config.yaml
n_head: 8
head_dim: 64
norm_place: "pre"
positions: "rope"
rope_fraction: 0.25
parallel_block: false
init: "normal"
init_std_up: 0.0343
init_std_down: 0.0
lr_mult_qkv: 0.7
beta1: 0.95
beta2: 0.98
lr_head: 0.00833
warmup_steps: 200
seq_len: 768
Each number is 500 + 50 x the weight over its row's rms, rounded and kept within 0 to 999. Layers, rows and columns count from 0. Numbers have three digits each. The size before them is the row's rms in percent of the matrix's.

# up: layer 4 MLP up, 2560x640, rms 0.0428, rows 1987-2021, columns 0-127
# down: layer 4 MLP down (transposed), 2560x640, rms 0.0318, rows 1987-2021, columns 0-127
# gate: layer 4 MLP gate, 2560x640, rms 0.0427, rows 1988-2022, columns 0-127
up1987 099:623410520497489501479503635562425451538470512487514490636559485458582502552546590520484578456553515408449490590549446487449508475469505390594472462485486486470662372598487471460481502463526482544351480505410498455508496530504537493467568470563487510491463514473515489533623515506519510567473523510404509460463450503502473463550549500542542446441523461524439522315455496530467579548480
down1987 099:450507498477459550473513490528451467633438530455499510598538447396532586539490523480375569488537432514562472483456427560580549518473495437511430522506461448541465595492459571519573519426457545380489461502545512455463496434418563505452634406501526520449498529579495500511492507517486453459585491473444419565450437493465476475541476526584490523475501473526473422401500486492467533464513
gate1988 095:522492408415385476494534478506476509485485458479440479563417428529535488455400490473507430472464484526453502542526591497504507559492444564595444555515454560539512551508517516550436500475499452480519439506383503466568622524577504574535469553473531454483460484490457613467381470473486513582574429485527485423528561577439522444456429462537621439428497580561411402390512466477623555499473
up1988 093:570416420623431502464491548439519428575527542476496510548501536418489461574412498495563398524439516431484562573578523429524527401554584525506557529421603500557491464473436492528561503549474445641504510488546545571518412495575475626548510500571466507456459515567503477525556514506518513555402524520469556630517438486469445417476492506565478463448481412522382480407508436431574425530350
down1988 097:529515496494472472412521510522419529385513497429467431484410594381477392415516552416540519587533559479577498505452555524493570560469519493519537455586520400438509526432567474502492427579432507467503491456498412449555470568526466506468521541438472521504489616432495529489580488424558592540490504542477448434544548465498444478529541515497542386504532465564438551384469485527579500551513
gate1989 099:476509469548454476415492499482466475488497500562526445578529570503435501601467551410501514465617426535458555481499444498551476544563526494528489511612422461513394496652534515418574533557526527490447438534503454518492505452554565553555530569418524464546461480479499538465489474501529478490433507455535537508512529460478417472568473527455483484519523539481536502463412399465561570397544
up1989 101:496461503599622526486641413486527569455445498506543536437516537494451495480551470547457472578540498507497482481508574431527551558526514524393448503443514408459539432420507562485572516489548501477541469449458433544476504500505541570526509465463399503547544476530497407533481478440484494609487574547477486521451444467441591392456547428552497534543428473409456530454574559548462436545505
down1989 099:545494473472424470535498605566450436451641516507427575520511452532508501582456563464493528421599457512541416495565399513574467498448507454454461519548497427457531520523485532542489528531425529517615421485542442444470511562524496493467605505444493509416361542423389496477449523544581438484508467498535497501528540439478615439510483480393529546518538520443504471560397475536578488494517
gate1990 100:454514438397441604472508508429459467417496477347453511580475540470561529472476503446484553454487450504534493397478534522435513510605491540434525505522540507557447511534557619465540522510462486541570543424614511477386474533455437520408444500580540448491524418547557458524515581512457431606504542510569514568428470620482488528615493458469435492509437456510469438471470506533557517538493
up1990 101:442493505504477534412521473423538499490433502435494458483387508520505403540531402557617551436453573546560529459550523462538455490512500598459487456509523551563504539522515523545517455520511568491540397453433512502582400490509460544531518487510507532485566443565501552532549566425544492625510507477371511399564460511477491475425577567502439441515555459385555499442526457487480499501512
down1990 098:425520473445501442456452516552488517485427461515459614469521461470552423455524509510531381552452470531485416477610516468385488524502552514571503476436568614580511412400512613504497531476496513546452484440507541458498472485604492490433425452454552524444585406448455495510458428464460488467616533526512427467413516522375564544551438527473482510509501439458491462483415551419439549459519
gate1991 094:373503549585507473421544444562452470521484520532483404431438579525650479413441516505499405557513537479599528554413528570526458456480541465459454630543489506485545636409511399444424529543510537518478472484521537472454474521479467406541466448440468511625498462521593544482508525462463502556581509459554508526516555574450489450520486522601499511514425528469557555429502524522431538563444
up1991 098:521510448407461493473502487535537454417467440404488549632481551510446601509437436608460529508536399556410441544516421432496556431494437455515517484564443516494447523474481570528499542394483483473556571472541501491438473466487555514504413529458487506429379512497403600488528561531559539447430549483478499457499515397557471540536469490467433544482509462601485530536510552502540489466501
down1991 089:551427487465431505494461535578449544546490534509519458480493452573448475497493400528564455530567457520559493433370513501472472468611536513417493613475399547505431511426531596590481641477475505486491362495462450561495443532483517500446453597497557468530525577602512456458536562462470579509525443529536557617511536471452526462459479495477524458519471452466541455474531581459491494541477
gate1992 099:572579567511568481514495406473418480580480464440519515528554528567530526487548513553565559544450448494519488468463520567464559532486462432426564476569456464506437580582565545503501556523563517567460435470505590563391518615492505446487476459522419524506461545565473517503405549524455416451583394571441464499448520516556512538456554501539556466514498471531445529454493493434652451531473
up1992 096:419513481445432442503503595476406520510563498505490501451498542493571514437466564487407445500497479503481504517508552513462489534551538478562453473526504479457417573605477411517467531481550551457486435518473556470539487497532528496487467402591529492540512530471498506475477560488542466448550557462524513545466381496468477476420572419531511500552530469475477583565525562577489493494547
down1992 100:543431578539497502415510500406485475440473440459575409502463568531599475408509489487472462584505443506544543569487451516457494500486565415457609465482475500489634525521428482428436518476546519521488492515406473539415473521453508425492474509543499407526392534505486537517501520562508499447556545471480547490418424529424411475484555487560511470574494596515464447534556478536503586482386
gate1993 096:587479408518504523527519406475411384406502532515487483562503490482515574511461581460624449443520593558501506489581481304446518453560584542445548484530497504495542533499556484488470451479550569443436505498480506502514512483590490568488480461391547557464412410496527537510510540502531525447419483543589529521546435459482538449412466592506459425437398563515469465539596516525479518501471
up1993 098:484529469463484528430446482501390499441516459573438553476382394452397544453526490452529554430526543528445466466481498585491597501546578520480468516497523573515553471607500425498522533459496529439534462479428445531606317523618509505517505436482484492451473466534418457503460525483480520498517490607518474467570460467567491447545396542430537566449446532504564414412488443545486519546465
down1993 096:573531495403380535412558458525502475416572620454486493554516462480392484533560518487558447485499553528569516532474567553463480493495529532521491516441482508442507551534506461470507450528601471419537489434456540532501503562503509572364445392520448457414604482505452494452505577569461505397585490597515573447474484477577564521487459562459462492467545473423597506550405509503554485512550
gate1994 097:523483549452530563457460545407493508564439523489523465492401519454477467544550419431477437475541543494462494451452497455487437559563481469457522416533433484533480390429537506505514539556511491511512549451461440557400529485473473512508553523538590523479487505557456508473602558485511479422532594493433533394494486497481514565488451483502586439460569514489545476349505435525593370400490
up1994 099:471459515527550501436548503516484510488450561424486588458564510471549585472415476492492541487559557508568442526559463611517493469413493459410486408511509476483463468524488464484478492501358515518487412464543469463497407559513535529431559502528464462587438509522522420543596553460424526536474529581499538459494575554475542465420452539540536536511459501405620505529509605504561529474535
down1994 098:491443488490544495431513468455460497460488501475518527486496474454572491436522478442554498540552548400470520610530517551513519465510435480464484440460467566518509486645406540477557584496491489499451523437500453568459463474484507476396474522543567488470510447524492434519625527487365588569513597476453470476532530462473465492488457480524518541461541508513441404462498585442500414447515
gate1995 101:486463615489468570421584435420520497472414507407448468463429449546546484541485534520451515500522517452499540523520550566516527560541549437427507400521465446460528474534520487483531486405478513423486468450396540513551474520469476520532500460525480543512433407482561441580642520499458496498481503547505518493446440509506509565548563520486471472474609482535554478454569551525533561568562
up1995 103:551524470450512491485476572495492446497414418520453500560418469567411525501486577499385545480537503507548520573478546540509506585498476649539518451533529538535496532396525505476403544437511520574504448495543605459440516476527514558455483487499530490488582485464580487486479459583522467435503519605492597598483430506508413456518463450449520445517477529507513433505480522394455468521481
down1995 100:555453478506556411477576559491389471547573455561541592549588455566485486454438459497538518564482457457437428547487524560459505468510577473476481480588522550521507524544500538530608574589508470514510511599553465506485430557487480449525523482447465506571537447577579508519460557508505537433476527490575561514465545467472592472511525516592413530574510487577511494567424516534466438472446
gate1996 100:494568460499584518505420515565501555416506532433525438562397439539542555501495536450520513460464535480540528473520455515463498514534451408476426505458534442462478543368530455472569564606432419515503505524451489459441495561410429470553381538506508434518500489494480539583423511507482525474541455431539443442475562477451492580513536502521533467514449488495501505460536570529484478467578
up1996 099:551538515432457431539485447484515520498438489481517502573487549497473625544495466471536511593496497529525414472488502478593519477512496454488520410522478618423505471539512556528475503464474543489480584525551497471548488425468507537527466378417550517479558605372458473528492484461534470586619504472496504555499617528623511601498496560551498397563464537487528419530478605433480522499436
down1996 103:473506514509477464504458375501531542454536506452517491473468562511593535577414498585497432527445526449597517512556487587616425475444497431583461481466433531557461512586438531422527551517522578449497471530524457499470456487518438552587528588485533531613481551491486521414463522488555440593467502552582461462542530569496533464574578586448472501508514456418488556450486581537462409434562
gate1997 103:442501544509478515411599388518555489469417523570497545621557476476465549516388496559416529529457492386497454487483553476515468582536462514491537385480511484470453515471475503524509506463488407458597399475533570434471495464471449515534374432496537474533442429507522477482480428544529494515481444479526495601350527408498583471470522507413425535469403416472514451423575491477445490454479
up1997 101:553526567521478434488527497450505441442409421474525496541448517494528489519496612466508421511551530476498632511473508540432498548526534486494470509364527562509454455503465493493580540485569463505441454582458444579493523413554461593506540528539485377521491544440519564586479520475503568449505461515498435464468607461536469572552490563496540540482558467535610491492493501500535452480504
down1997 105:543538579536542550492518529537514415470431448515489433514539542421504505510467526632484552569545444531475394511460527541514471521641543495587524456512436571563527515502572481487461600466571541454520442519577497492518388503462529541527428545575497485426485472499522570485400495461493412441390532583456462480472403492573449498533599536531516506484497458462497433476528490520415565482517
gate1998 105:485438565463494464487493553559515421518526513583521492596496535524533434506511498549476537412401461465584446555557489462487531494480473512457379582542518523461439509352517442522561509493574468494487446530484517480480510478537392423559590523552537487458567437535451564530492545425462408413448522507516509438475477496530502550527531499429507479519466497574548543471486471566504483522408
up1998 099:471371510471473511498434497467469488497482509419456521506469396449564446430495471489524423526582496554424432512440545484514522476536459567475522485448523389628544519590485475543493450468544569406444507583558507550534463419521553559569435543482492500516494525583556581475487519587551533613534465582568521465468452464500487483488402567582552517529442468503552514536550558529524387460415
down1998 101:429488496568534536478521495564549487542488506567531521477516428570532542545564450576463458509454485448457445459502499460510430495556488451516427548504431475517511501358502501484507483515539518488485431464602487373395586489507447491444527566497491406586541517586437439387419589480490447549539464554470551574524519459488416499494490405450488466452489499523590549599578497496500520521551
gate1999 103:461561474589494491521471536518432445487532457517474460483472506511552507497503566521405530495459466506425460466575494549520414487491541502495436473520494525478441391511491441458515486491550487519514543421526500470481463498498591529522507531552509503495505471516592494532599511514450432455462485455530493444379511437542569527489464525467459480504483499493604511631528580456513527513437
up1999 100:437532577552491482528532569569413510475581418537393531472484548504486484466513488507498533433537511534470523541521517573529426497505461526488452504535531523568515450446551564522504416458605483448475479468471442506447584538481544452516543472481466601447458511482507464526494476507520481484501504435415538457438517547446481558536566495447512485502584458539527536530437516416539594492519
down1999 104:502516513531532535470397451437428592560532558573479528494477539454506460590473521404513560540388639483453526495533548438478533434414578420524466546563539498497535489442510537516527544482487402559467504510470509466519517497444620534513557470566503444468460523500482506479488460521523490498493441421514519524527489597371510478534408502465522438527465597454498559451494460477572586487517
gate2000 105:545418477490464499431491516483500533481538514551527457491419490487478506410552509433541505414545525515475503557570532558545474524511499472496424461486632448512490459491464477538442492477514553522430477515518471488492543488484593457459477464477489438549388490492508522432507573423454565516438507485492543459526557497475448477447540513416423529548534490465577478433500569437407434486493
up2000 111:521550475472508558538644536549438500472468553498493473533544491528444578425461480518509518546452539559494519506610471440409573532473501625472529505482423510478483591608485475502606585504445437571480495523388576484456512533477465398453582505578501564482538374519560436554457491504546550502676460454491521547447509513449554501490469511489514527607420486482587535468534476532510518458490
down2000 103:487550429411484541527521549478544532484550457441572517428505532562564480518642467459468511419410373517444472494586491463567457516453525476577463469536466391501578554419634443545486499561394458498429498617552360521455519400471517501452467469559550515547478439497467558471541520492489551544522536493429531450504480557474430489476415541404456498547488545520472494458524586548541487515424
gate2001 100:441449496513580509473463498477481479451455575465607514377444505458560447643488549427463427497455512586492434470495442523470540534410436556431497493546441575537488518583433539551438498516567550506498526565459528546489539598622488499542576503470437458603520407517497496442541513558516480501592502521516480469563485543518505447465503440472468514426536584555512418473468579470483457629476
up2001 103:547508490619539477506473457502495486526504525419566505486541461535569544431437512490499519561505490521577433480570462480568484542477493368530594563517433532500565426499471494542443508548522427488422497568523485526521475554450460483431592582459482492536525483507496511534571547479593654582541544508529587534569538467458425463536467536478437509490502463567372512469503487582507599420502
down2001 098:509486466551457463563542522465580580524516474500467517526352554482436462438515499536613543502491595566474518523470456458487429480513438447477538569452521533444492501440550451538552563497421538475538500408522423493463518507423573574563460580556502561471374471454460540538505493495559500532497531490481413468395576495588607458589617507587481425567542519503521472535498460473509621486453
gate2002 102:503457497491445523459544435453530517514510559393514443582564474508557500533464584476452461511454563515532482429509523554574468467439410488471441476545563570438462483524465434505419593424525630534579528524467508455500547503610574515538563403477420531532461550589502479536454439515506540453510516529449438467564486441599416571467563506523383476417556535551531486461495510524492415528496
up2002 107:416479569546588559495615463530468532488469488490594523485490492424548520411543610493504499477502529493498452499484529557469518480473479495496501481591486426489491509585583490490453430514453422418542496538513565585560551439515512459457477603508565500484566490582496525484503466471440485525515463485512483467518549492491515493513547403581498514552462448382585529448473442428497483414502
down2002 105:546455465585467455502493514501456594435436519443491498549439478503416480497443434529464484589509499462443513533431520403543491425475426481472437450456503499550447564509469544368537491423430472448546521506550546485521563488496504491507549384473508564418567480465494598499535453422395527543486416482506550429488503515494562539592486387519506641474450515521470563543468523499553457519426
gate2003 096:500508475435478521518511582433499553515528467502476493468441581506423487511475483521609429488418385547510530465532375610505411510468417560497446440533572518498479517564553552521516473449486558491459510470449479539512514491482572550533528591466451424478442555558461496425528475500503528500486418476542525560473438483466518428489454552524500467487528453440595467501468493380520504576549
up2003 097:494510504475605601557537460479535480491532531573418552493526521547468481468470404478549470431509524561572537439494526550562544496389379507436558554453496497536454488523519456425457520522488584410486479535494520513509513460431475603471542522527603547533484376513455528463561495501457395471471470537464561494463518515520510502562489476526473487436561500515451512441534547454487495437570
down2003 100:578544611552561430560466540485535563425402509387490522483498499570523427492466574548475409505489458523476491477505513460511466427533560422496379441528485518532516528528377542484442494539558437515543526588532550562535500499508507477407488419463519452542513567507563529475437621604380475522547559530469540522497509528497531494493587462512505533563481438515485575475467507566534421503487
gate2004 098:504567459515531541514489506499416575517461513427556547492431518484546541430483513450513563500483441530476552501478450493516514482485559467526519557491424464436539513484571562439533513490442523487608392487373446466450437439543512464522424422575457538424567575545516381561627510486539487580457536505453474462468437510520444399545546575483529436553560422424614533525441401482501429506562
up2004 098:398539473609465481544530539490470502474525481509479496434554421464463475473475459508567547400585466546501504416459532479437477424457487527478567507514471467470458472480484477448480385472551462432427453446573484424581475498508432421505507581391427536464571405430430461566540614480478509516485424388502508521426469493519466545523526523440541545489517513547489562454457526543563424642526
down2004 091:482548459501514533388550530472522533377463517478496433488469527418471466533458488515516405489494456481476579490521545448502433478489486561552542586427465392521467502541520622503580526492577513480469427531407471535489616438561463564624476561534540634456507464459475493525531513467535523505503513556418508476566510468446500483569474543469429540464535546565525562434424441486539518490570
gate2005 100:443470571467517510430499511499450562534574430521418556584467587554458443447596494558525526519482556471471479547438489558442483512511532518533480474429496459431423473462435513477487476546488473576450538472496465517488525612497460563463483472523512519439465541475493442483460413504432545522450565482469400472428482523533513536448437363547490511541553449505549463508527546441471524510558
up2005 096:484539563464481561467499489543497481484465520451512467510517424584580461460482533467462510470433462511395587519585529517419608463483475497459524442555494497481454456509443444487538491416495582542512448548491472496502456450463505519464467435590578505476424507562513501598444511520475416501611463440497435436593551485622501605515534503466483515539499553550560476613577502456510647520571
down2005 096:500445458425544498568505486504465492537525476424439447560460612600496495468474440472508499512423469488507524503516530491501620504573437487541574522431517499507472480470462505415511510410529453502493523519608469558424426432452491388496534484552514499476465436448436574494472532441455506589432501538485510525550519508443427436493484529448562463402449438543482535536553541561508393437538
gate2006 095:517458546505521453564515494545463403459503553515616472488474543557522490477507566490504518507540549565563518507529419507474496468449443470564465454476468579409488473495485542534499581488423471499501468519476461434507487418424459502497480417485458430435594586555547511444531513410580484540404402462479418439491512588490475496559527408546540518477445474596443474569563427455497480508547
up2006 096:508540553574592425504575523424474533491518521506478548501453475418459555463520519458410542477486502397479604509482410523449406424564494565633510535503441496488524474429546515500541441474441513513591462590501541531544432462440494506449467472529528507476600395491526492520445518567510487496479589459538585496469451576484469477480409508532451537514579558503540516496594437454474521510617
down2006 098:565423476491487487470508535497556552429559528465478542526514489494435525522542499504474490493469557592497489471520505507568581435465473544481483581508543421458572468551503460503474473476468507469569572508538596566472501430422408485623532433543495562378527460546496599552459435479434446496474505489351502435533530484527429466482504567493451501443501520511462449462520486477462558503494
gate2007 095:486443504569421455454432459446441509468429520517541456502517536499455474609505446433586533577468491486539564662451537517504491389504585438595520511498427481527569513528493518473526500494622546547472394538520584474465521500561552573558527553514452446488515579450564562525519522445503578503473490472549448468469441545494488407481515509469536561426510482487525495505431551529591570566546
up2007 094:507488480471469511582481510593496604535552488483511462461487560419497424458467538538519542486538474534531590521396448536550568502589488433466522487508441406520613537458494543554568445545546498551438521455550468614509478366432521446513438529544429616477478435494557537382510489484548556458494513488506517509549490548507538497409572524480427516483586535572527467487504538454586437525532
down2007 095:455538506519541439446531503436496483516523521614548561493456448415470467433487469520577513435492470471481494510443548518529421494413466539431509392509511413560511524576550498492493523480506455505498499555474359527488485501448481460485480477449419496458534554503523454508449483577528502542392545522491513490498397452601428397528540533569496504518493471512404452585471478558459557407488
gate2008 101:605591498569507577505467491512497531476562445520508445551536577517460485516518503463470514447548493495407512534481593555509515443502446536513567507503522409548510517433611514587498535553429441509575506585496435469453432470446557448495458469511530515482557429421485538491467571515500505513554519464480482581598572509544481446565468450455562366459455403485539483488530536434628512489464
up2008 099:493510497514393506446469502511422519524484557578462460503400502471473475486556550600538485455539462467518499646487435504550561605483514551436491609502487507504535519487503487489528512503466500463504548544522491510576467566557511493439468462471508530527595544460561468439474445465627521496424485498482502590525501443520524543512538541510497504594444409570492459470516465502468504489451
down2008 102:486489442491568440402447414475404561520466540490499467512442444551490469569481486414543576405650526479556487529512562483526440516492483480527414494378494592527440630444524543547503490526513437428521559538492518430484521529502535563521419465494554555500540502455448538484512505425528540481472511458545536411457498454540417504571475521455452614488553552510530505477469557427539530557552
gate2009 098:563577466571512482487487456414566477502489440485474483431464488554482474540579547471575492519572623546505452468508571523525531486535432486565584413456530499513537470605459562471444485560513485450550442602530510492525548482661387553515513507433499526515547470527410529529588503497413544606552434509484471591552469434467498481540510558584528584491407581494487540448521491463470529567590
up2009 103:498547432563499522506494472494408386552654548496504534498468492460480590489501504500488503446536447493558504510509522472557509484512504458596501496446539433440405342613502507492594542500460482529531465508480520540473472501463529552580511486550562468444531572529423453416490569534420480550452482409442501508440546581535490464566509470497490473485428491399460519528503560442473514507524
down2009 106:542481476489590443495544466593565522430549469478519480550480580494538458496390430547479626520513504451543483488495440439426515493380488417426546614574570548441479499477552413577524559520437525434543518517541494494530549436468545513477524505474528604527508493635545533500496457457579471464437573484519577441522544549542446536507502457523487462518555494556528471468449501562608510476468
gate2010 099:499503538511509498487512540521495676451549463487506549464454478487410452510474537540516566449497511551521500548511456447494480520515375495465507518432536481442584424476482514489540533401432441507523459533471553476490544523543456576480544485471526545432469510477459497476544448462560460470509485449500525522507608516575454528628511578514616513548538442464561437501560559418503451473496
up2010 103:551500462534476497518531529581490489500519505437528648556575462477544572464468508483546506491473540469561524553509437502527493525519433497539541566512576521570479572516426539518524425522532496499540502489493494532592426504489482502489455503513479500497503425387522495419549437544469567549583490472446395535558448518416525475437508528574555524589428485397443539465491401540400583492544
down2010 095:561424517444546586457593475504482447513463538476500539532493387491538461457545494594436571472603507437445456490441489546433538470507501542518448391511368553497523425498473535494490431534500529607516507557531499593468509473440440428483478511551503427597537513440559442468487475526465460472499457503425479474503473505455566558464461516494475522529620494545493517520506476462360496485467
gate2011 101:492433510609568509513577529479474447493509465426494484504483596437518440499529473476418494492477471463454446464445416587481521486487474504465441398469396432482482510485501460427432490628492434511490523543530577521480464482459590436518510439495501580568521584560532509454498387499582571459497514517505418511545527472452430503472607490491585426553509513487546554531582410543421478477463
up2011 102:461431568533537504474513525460530627474564443459404521447500518508501474562468512456538445415480433473544539472549620515497479506514486585548381532409521528484472545458529534507491511506576391460463508464537540415460424458496572496490475612558508430508436521515548490449425528422464548591483580411483490472497573486587588533459487491561586505439467409489545596522506456533429544439413
down2011 102:625507502481400548445538538463463453509424532505468420509409564366580462523442481480449532534507474556574455466480439557501469440485459540525466555515460497451581406547478577575496471546610576541494462579521428497512432513491474504466509453567441528513499521450591531516523553510542535479502510545541489591529379499533498585478543419492556482527489431629395552521565494486488528459606
gate2012 103:520610498410471510458543471535496557536480498528522505479435493557425585629565519462499490490482457440540492492421563551445536439555527563520537514458468506484493547487448536471542576515479486480444445533513463451462566467509512547511605559550497469452550534529471531474473535489529453494523506491453485511451468453525478452443485560527469479445345571560376500484493406549524413573470
up2012 101:570540534588549481466403551476481569417470560438487491524573513476478472468465506544469535623615618630449446549476557462482500507471425503437464497445463560495523543535519490365478542571427464531526452515504548505542559452446559474538473463560518422463490494479523464459505479447495424468574571550560478536558529535540505538462494476521574565474570465412523482515469570462507571444532
down2012 099:481496542493532471431531452596521465490494475465571484556475546493518546515474537575426495517387533500520526463543434391419477457515414482525512443556513543506560467546577501471556459409469431441507530503532440527489563539463506408434509519528489462398511443474435518452463537495429464468446445395492490413509493531511523469493449517573538539405322544533465437462487515638605523444466
gate2013 104:554502470418577520456458473516476565419428499491504527611504528473375481559412540542570523421424478622492429488486481546458518502648483556498422537544557558487473433501547561473432470514493465517518439499498483397507462461536524383442556530589455503399566518602500493428417473574480459505455495523384472502518524425548480472511485556484463578473480540540447487519456567455450496509572
up2013 107:541552553486490529468513402384466478548531466481530458451502561516538424458397573486461468532598451499488551518501439504457487579411519508410456487460576511505566567568497543470560519516492442398469513566553469517523486465521510475555512427510562452489519505455580514520598509519496537354576450502480515514611453529548472493585482462474528379534521477459561453452389459553441484543392
down2013 099:553485433461509537495450481319514515516532552575492594503445538491536562486597502567550544500536454440468502468495500547485453438515543532450497510543500557523616562485575487520438570422535435633477474553578479590404502516552533536443571463489464505557516403469553561460455483406555502519446508400491528571492444493490617478540461467394525492601535424440544454430489499542480516490530
gate2014 100:563463547511428514494498510530550542491499487519561435493492540560468437529437531528573615462464478588524501524469549481521546477471506406383500486532482439505452535453578559480522581509514605505445394495438481466463579516502569486552473510454518426556522562416465383617560494471512533562496468407533456480473553441524605459427399458598578505541518387395477439482547585559523451515614
up2014 098:445509427643480451466430519492504519448594437470540476520582494504532479482518519530557430568561440519507511577522556517553471533477441485552459550457487513499554496461495422477457473513536475450468500470585487477549520477626487528460577590451457502556471548624590519461520512516473499458433533436519521496491485544432480527446542514501493479490456498534511481411572544501570497458468
down2014 095:438450475588537462524508501455492591563513514589527535526495538547554502529461475511553538516506553434467484505532444471521414499452490538515504601466510453518548450523519545504521488552501466577480492454462565527531490517537477576527586518477440464474580528538510464457504406488494463482455544486499534486514572476528494530404507546537483592525468434435465449508482546542613503477488
gate2015 096:507471512519530509542413499444476528575519477435476484493491468518469553455536475511516473459560410429522444542537500583464495435499471464415546556515548488387501510518496473563535593433465494505509529476482539614467535491469526586476472453562519546493607498460446536456523525527422473522431458525568465575498490554501457511535471540513600525500501573508520482452521374511500498512463
up2015 099:453581563561491515499538446538445566505494466561600412570508452490406566458472564504537496438543488487507480585526396579380450583459505462437334456497586542543459423491458556564499539466456596493441585472544541502440557505474546524493498514582495453500565545487496552512514464649476628461405377575487497508478583464518491484490512554519522506585443461435469485541520472419444533388554
down2015 095:490397498449582435428471565470530564475533485471571578467557615459480436532415651477470493513463488456521459521523448478494469480515506388406466537475366534544543567567512519526488453552538497540526520443439515482538518480372480480527559499564542488395470552573483532495491497541533595515511488481470450464506451527462545520486573501542419453452444452390535488490572460424464439573392
gate2016 099:498438597474571459450510501452527468585521616579506516555489425539565367456501524599513604473569552408505402500509502492408440465490526566455443508525497511375515583545538392585528543496491492415559506531559474552468521444461519562498494541503535465537542502447499528516418527524543497502492424405404461539436554446451544460487472633494481498502480505503441561505505429464557528448369
up2016 094:509506446506517491532418461490487442520420548470524394517563594536485548498572525560555489503492399424461537412558493488494513512469535492482498534536522429510581484512505410484485420496474546587537417537496484525621516468450520488473395450492488502445485512511405399452559553579444551575504397554517441536438417520406535543403453560468530492479536457586535465494491454556565480512474
down2016 092:475494569393536495423400477519527538481448491516592458362485468531480432418518507576557518507518518460554504487385527509517532515559507420483489536469474472452432474449471500520507551549509396495433550409510472496427394481530510459517457501501478448564531550569475525550552472328448408513415528546544567516516527520541379466427469464525564412539498452505503502503563465466429400445474
gate2017 096:583511463544501446582414452548535497493505534561492417524513471503541575444481470538503492568478461460514463507417460619406511522551521525455532467473487472511551574397505419482461475480554449441507498552455535510506514487514473581563455583455501520525504567541516545502586379516506534453516505481465497558462562450572438425571570475499441660445459624536563546519496547550536530483526
up2017 103:540460466617494555411465572418551491478476484424457455439444514392475494532509533563430473466519488508557432530459530468473435592563494578498484505507505433488449509513464451518490528443508495551512581430459496403497431459494370505565419491519556483597478514522513466450489533506467551461535461434421449452504484493346505555536523461483486438546432487549455462433461496503529467472477
down2017 097:438585539481477402459525445646397499404451546556539483514555426602471522502521486548435488543553513569545515482529506510469373476482467482489502494556488503451449437415579460512472540436467466414488531470522556529479495498507484613435513476500488586540514561540475493473513491406541474488515582585566494473526527489528456514444501497473534461543562600575521483477453516456587560467504
gate2018 096:549472533487477465524495443498497480488549408489557533540561576491524519501523476420505546486547468558446487492507491497471539596475466493506468552445535488482483484416437454550538397582569589489585493508403443466483538456573441549450485548493495584446552456518546500523474470439530557548368489482513496484489469446491538502418451560492525462549420390468489482525479508501485523499414
up2018 098:519469443414494477578560394480458499571554528512472527447480437417510454489500570533533549519509545524486502579596550488484471574514453455572454501441378505536503473518465530478508480565521471547484442515381536529448467544522525577498457451524485593379520527586447530517432534593528541575526540476460527518531482511481566437532524486550474501416540468474569520480472492618510582458479
down2018 102:392485530563537410483481528459502485393487496500478521562471557494525457499449441463486439461540523562603477536549574495519464525514448480473470556428498546501488517551501471557481378460473498512463506485425455411408546570516587568471569571496561453476476548600526500463477548579522571525545491420517389541547433492556585532559578569443454512617524495553507486471555534486503526466586
gate2019 111:491514545514537487647583369558500517538472561436558556489480530478548493491423518461532530568493528471478518547498525528435388541492504493432591397475546496517479548559522412538574568449497560532493500577608511443500493595520450582395547553490442465456415497493502492507605585501520431468528485484513414487485470518488562564458444496455448480486476577473487563496482414460503542431488
up2019 110:565542517482516405527409509477451557499443475475481536455460542548528380575444552500605521561462467502536525513644535603529542474496593502613479526457521377563527547613511510607549527499555516488452522532501519551506483589447635488472486492443419475500494471454459515567558424444522553493596441485565504551530559559487513531511552509462504508512430442478499439525503482507514499450487
down2019 102:416584543587538463574506448543555542515491524513499402506455449488508488465534583469564420477569504539505514549550484523483590545515500426400477510529432475503505435428498543519493506515384481594550514501494519565455492445504558507474479439447464516528550467545452448451403579463459546476559485462430490530459451493433444618423478493546439532554456524505436564430420527525516467522490
gate2020 098:367553510507570451454505466520469547484428534373421528534565364536560576402451468474527534482436471484465500516468315497466472509445462538571556467556558522542457438552511501479412511482387519494495476542609482618540363572549529442488482494573543501631479520550518459518457468451448565585526473420448541563549526395527506512458590498440516492521545499494592539517503456506477467494411
up2020 101:491471418496548474505531495499552518537516434468458516421507470519573472553493497580519409576494563598557530429447403613476518418540552445505509442533451456544518510600513520442558443525685472519469477571463609511479505505475526609518371567579411420523398458455463493508447504530520516517445444568457579524510575560485467568395414490465418479510442606596520479602576485491495470505455
down2020 101:551571609477530514470480414552462452403511434514399502545414516509554497438503533455467477458507447508592527527531503543494548484441538434473537546533496549454423425461504498514408391501537473485508484423473429409498435462486586452454588424496561485522604513529558544422546513545425506426554458553536373506439430506498518518600587493464543460524509445531429524538505505539516482547514
gate2021 098:481437425481563429508526590569476491464481485459504590495492568518592547437422502527630463508521534554358499543466538478521447488372443427513446474492600471475498558516491393500568386522495506538473393488467544509495533439424559562430509443432506508525514497558546430464527423533538571519508532435424499415501489494481538472480397519472509516521603509524472520419559484497424544413532
up2021 097:596411552542420456527574489446432508422387505471490507556550536471437481537461358488491500470555508430544542489550552530521533530485357512504518448527489479489505522571429504584463466602565314444466532580551492496604562457521490466522493491463534435546483399451531499456436588504473446576460557599549578484459519522546517440496447461514484556414448454533416510496493531501454479556452
down2021 098:574529533535554524466504579503427528502567439450512435416436488561465488526469435465491518509538455533504556548484459443466522517492503538468461494447553499497529521449469491509479458485470548481599540498521490517522482416425503561492533410481390440566539464483404482473546468477517466497470537433618492446502452479419542475522495595465586447566527591592462494547422453504543559576528
gate2022 099:444599484491522487371543528512493488482373462482586556400560495585549489435534467465598559432591486529501524529493486505469483540525524474472492372518526449578562439484530503531570556522510515514480469568483506495523432484591617456532522476498502389563460451538529462537587495581484521505570530500557542538573501515482492521528498405559383493578513562532464540472456525574492478497467